config.yaml
d_mlp: 832
warmup_steps: 200
schedule: "wsd"
decay_shape: "linear"
Each number is 200 + 40 x the weight over its row's rms, rounded and kept within 0 to 999. Layers, rows and columns count from 0. The size before them is the row's rms in percent of the matrix's.

# o: layer 3 attention output (transposed), 320x320, rms 0.0736, rows 168-178, columns 128-191
# v: layer 3 attention value, 320x320, rms 0.0783, rows 169-178, columns 128-191
o168,109,210,187,197,134,206,205,268,206,154,165,269,175,210,254,267,161,231,234,126,217,161,240,182,221,214,121,213,206,134,191,253,150,191,187,157,200,190,235,143,174,200,132,228,255,236,150,256,212,112,198,234,212,156,189,201,237,278,180,232,135,158,242,199,151
v169,110,156,208,202,233,179,175,191,233,239,213,223,170,222,188,216,220,265,141,234,172,193,160,207,205,221,211,211,148,149,240,207,202,183,255,242,243,255,175,189,183,195,184,213,202,143,184,176,237,239,186,227,170,228,235,218,195,236,200,128,203,184,235,168,149
o169,115,287,217,211,207,230,204,239,222,190,205,244,128,223,233,190,219,153,286,189,104,212,208,154,126,228,254,273,207,216,210,164,244,200,231,168,201,131,221,194,230,239,211,196,196,168,245,185,226,193,216,243,169,239,155,186,271,230,214,202,228,203,163,161,239
v170,099,219,204,153,193,180,161,204,131,145,212,225,198,99,230,203,189,242,268,286,259,193,191,170,260,209,204,205,223,247,139,148,199,236,178,233,167,245,171,169,148,216,192,203,224,147,308,207,180,168,178,213,206,165,198,236,208,173,156,190,255,161,184,234,232
o170,104,166,203,228,214,207,178,214,220,214,139,159,307,224,171,229,179,176,230,212,173,174,157,256,130,186,205,165,172,175,149,240,216,263,232,183,199,162,204,218,168,197,193,202,193,216,160,162,212,244,181,184,204,194,218,129,174,240,217,219,146,171,208,239,211
v171,108,223,186,127,247,239,247,139,170,171,174,218,159,222,204,248,204,201,205,180,204,145,157,215,235,155,188,151,222,242,143,189,145,204,172,157,203,150,77,281,143,198,222,144,228,190,246,215,293,176,176,222,183,105,160,243,216,196,200,193,126,162,213,108,233
o171,111,216,173,195,227,148,222,171,247,177,163,109,176,271,307,177,229,212,148,240,168,214,129,179,212,241,214,161,216,173,210,195,182,188,286,179,231,278,234,118,276,135,263,204,136,270,201,288,246,255,267,195,206,212,180,201,189,229,183,222,215,224,207,156,216
v172,104,205,253,203,248,248,159,192,158,148,338,184,166,204,206,223,188,231,184,226,130,261,122,212,123,146,226,239,156,203,125,195,219,300,236,118,204,198,199,168,198,244,214,236,179,123,238,207,79,247,242,211,111,185,272,159,243,218,167,183,190,144,203,204,190
o172,106,209,212,218,198,117,168,185,177,249,136,192,198,157,173,183,244,211,162,195,249,212,246,164,236,133,223,200,226,259,216,162,250,169,154,214,200,194,213,216,247,153,192,240,238,210,188,145,237,194,225,189,144,209,126,164,220,197,175,252,157,229,204,191,222
v173,102,221,215,244,152,185,245,202,217,226,224,154,171,190,161,210,237,227,188,189,205,159,215,247,185,188,151,210,228,236,200,257,205,213,203,144,181,291,209,189,193,224,217,134,90,218,197,204,156,127,137,209,182,237,188,214,133,255,205,242,157,182,161,188,242
o173,095,213,189,161,169,279,259,162,238,273,82,159,197,164,131,194,158,172,158,224,301,213,131,193,174,175,188,148,282,119,167,120,204,202,174,197,232,213,180,216,211,191,147,229,209,224,227,236,141,242,160,193,266,258,241,154,227,161,236,173,308,205,131,207,116
v174,109,204,213,231,246,253,269,228,228,123,224,164,220,196,199,238,198,264,270,122,192,220,243,226,184,226,149,185,183,266,196,256,137,239,183,183,207,275,188,166,264,229,172,141,158,185,202,266,230,159,193,214,127,217,225,262,216,156,149,159,129,222,200,279,285
o174,114,203,161,235,206,149,131,151,246,164,212,207,157,230,159,245,188,192,186,157,309,214,205,217,205,191,242,213,233,164,166,192,206,177,127,156,253,156,209,246,128,138,244,217,201,201,238,148,199,246,191,159,248,250,199,214,179,229,210,299,187,201,181,171,160
v175,113,198,281,145,195,237,178,196,177,92,308,222,122,192,192,193,119,191,198,250,185,207,194,276,230,150,241,247,214,137,138,190,272,155,234,232,234,182,171,174,180,187,166,219,263,199,216,216,164,179,178,225,184,214,177,216,286,161,214,210,252,219,246,176,163
o175,111,199,221,239,268,205,191,178,239,239,154,201,265,214,144,238,223,193,227,179,195,239,235,160,193,213,168,164,186,220,183,187,204,219,208,206,198,182,256,204,204,243,218,178,189,136,166,261,243,216,207,170,222,183,246,265,272,194,177,193,97,180,118,241,206
v176,100,159,228,173,220,244,149,196,191,157,188,141,87,296,156,187,264,204,212,133,170,213,213,224,98,247,231,141,220,216,136,142,143,246,186,252,162,192,168,204,181,121,233,272,263,160,266,209,184,213,208,164,230,278,221,217,196,232,165,143,268,181,217,179,163
o176,105,171,132,133,221,180,303,232,160,178,211,264,342,220,132,312,166,189,196,237,224,189,222,196,227,210,199,194,215,194,229,186,192,178,198,146,180,173,188,145,179,140,196,137,234,187,183,124,204,244,169,229,160,156,212,130,200,139,186,247,173,195,147,205,234
v177,100,200,216,196,239,150,222,187,190,234,143,245,162,303,190,173,188,187,97,201,241,190,250,223,236,186,215,206,183,191,206,244,269,170,132,187,131,160,213,195,203,170,162,186,192,212,177,185,171,214,187,245,245,244,243,207,245,191,149,178,223,187,236,237,176
o177,104,212,84,248,153,177,215,252,237,189,199,199,226,145,198,233,195,192,195,215,208,234,159,234,115,168,205,270,199,281,206,223,146,206,183,132,217,187,257,205,171,241,189,225,156,158,215,255,239,207,206,176,262,120,123,260,147,156,155,228,175,138,145,156,237
v178,100,140,251,193,177,172,142,276,194,207,206,177,181,68,235,223,223,158,210,233,151,168,249,181,124,186,125,258,217,299,280,180,238,205,177,154,220,181,140,200,282,141,164,150,186,221,210,191,125,192,218,171,196,232,215,207,157,235,203,222,202,178,183,231,173
o178,108,165,199,187,185,240,264,147,232,160,186,190,210,249,189,163,165,245,201,230,290,246,165,185,203,154,217,168,210,248,152,298,192,211,223,194,151,274,189,200,178,130,157,249,180,247,94,237,205,211,146,175,227,236,143,168,197,165,208,209,183,182,240,186,141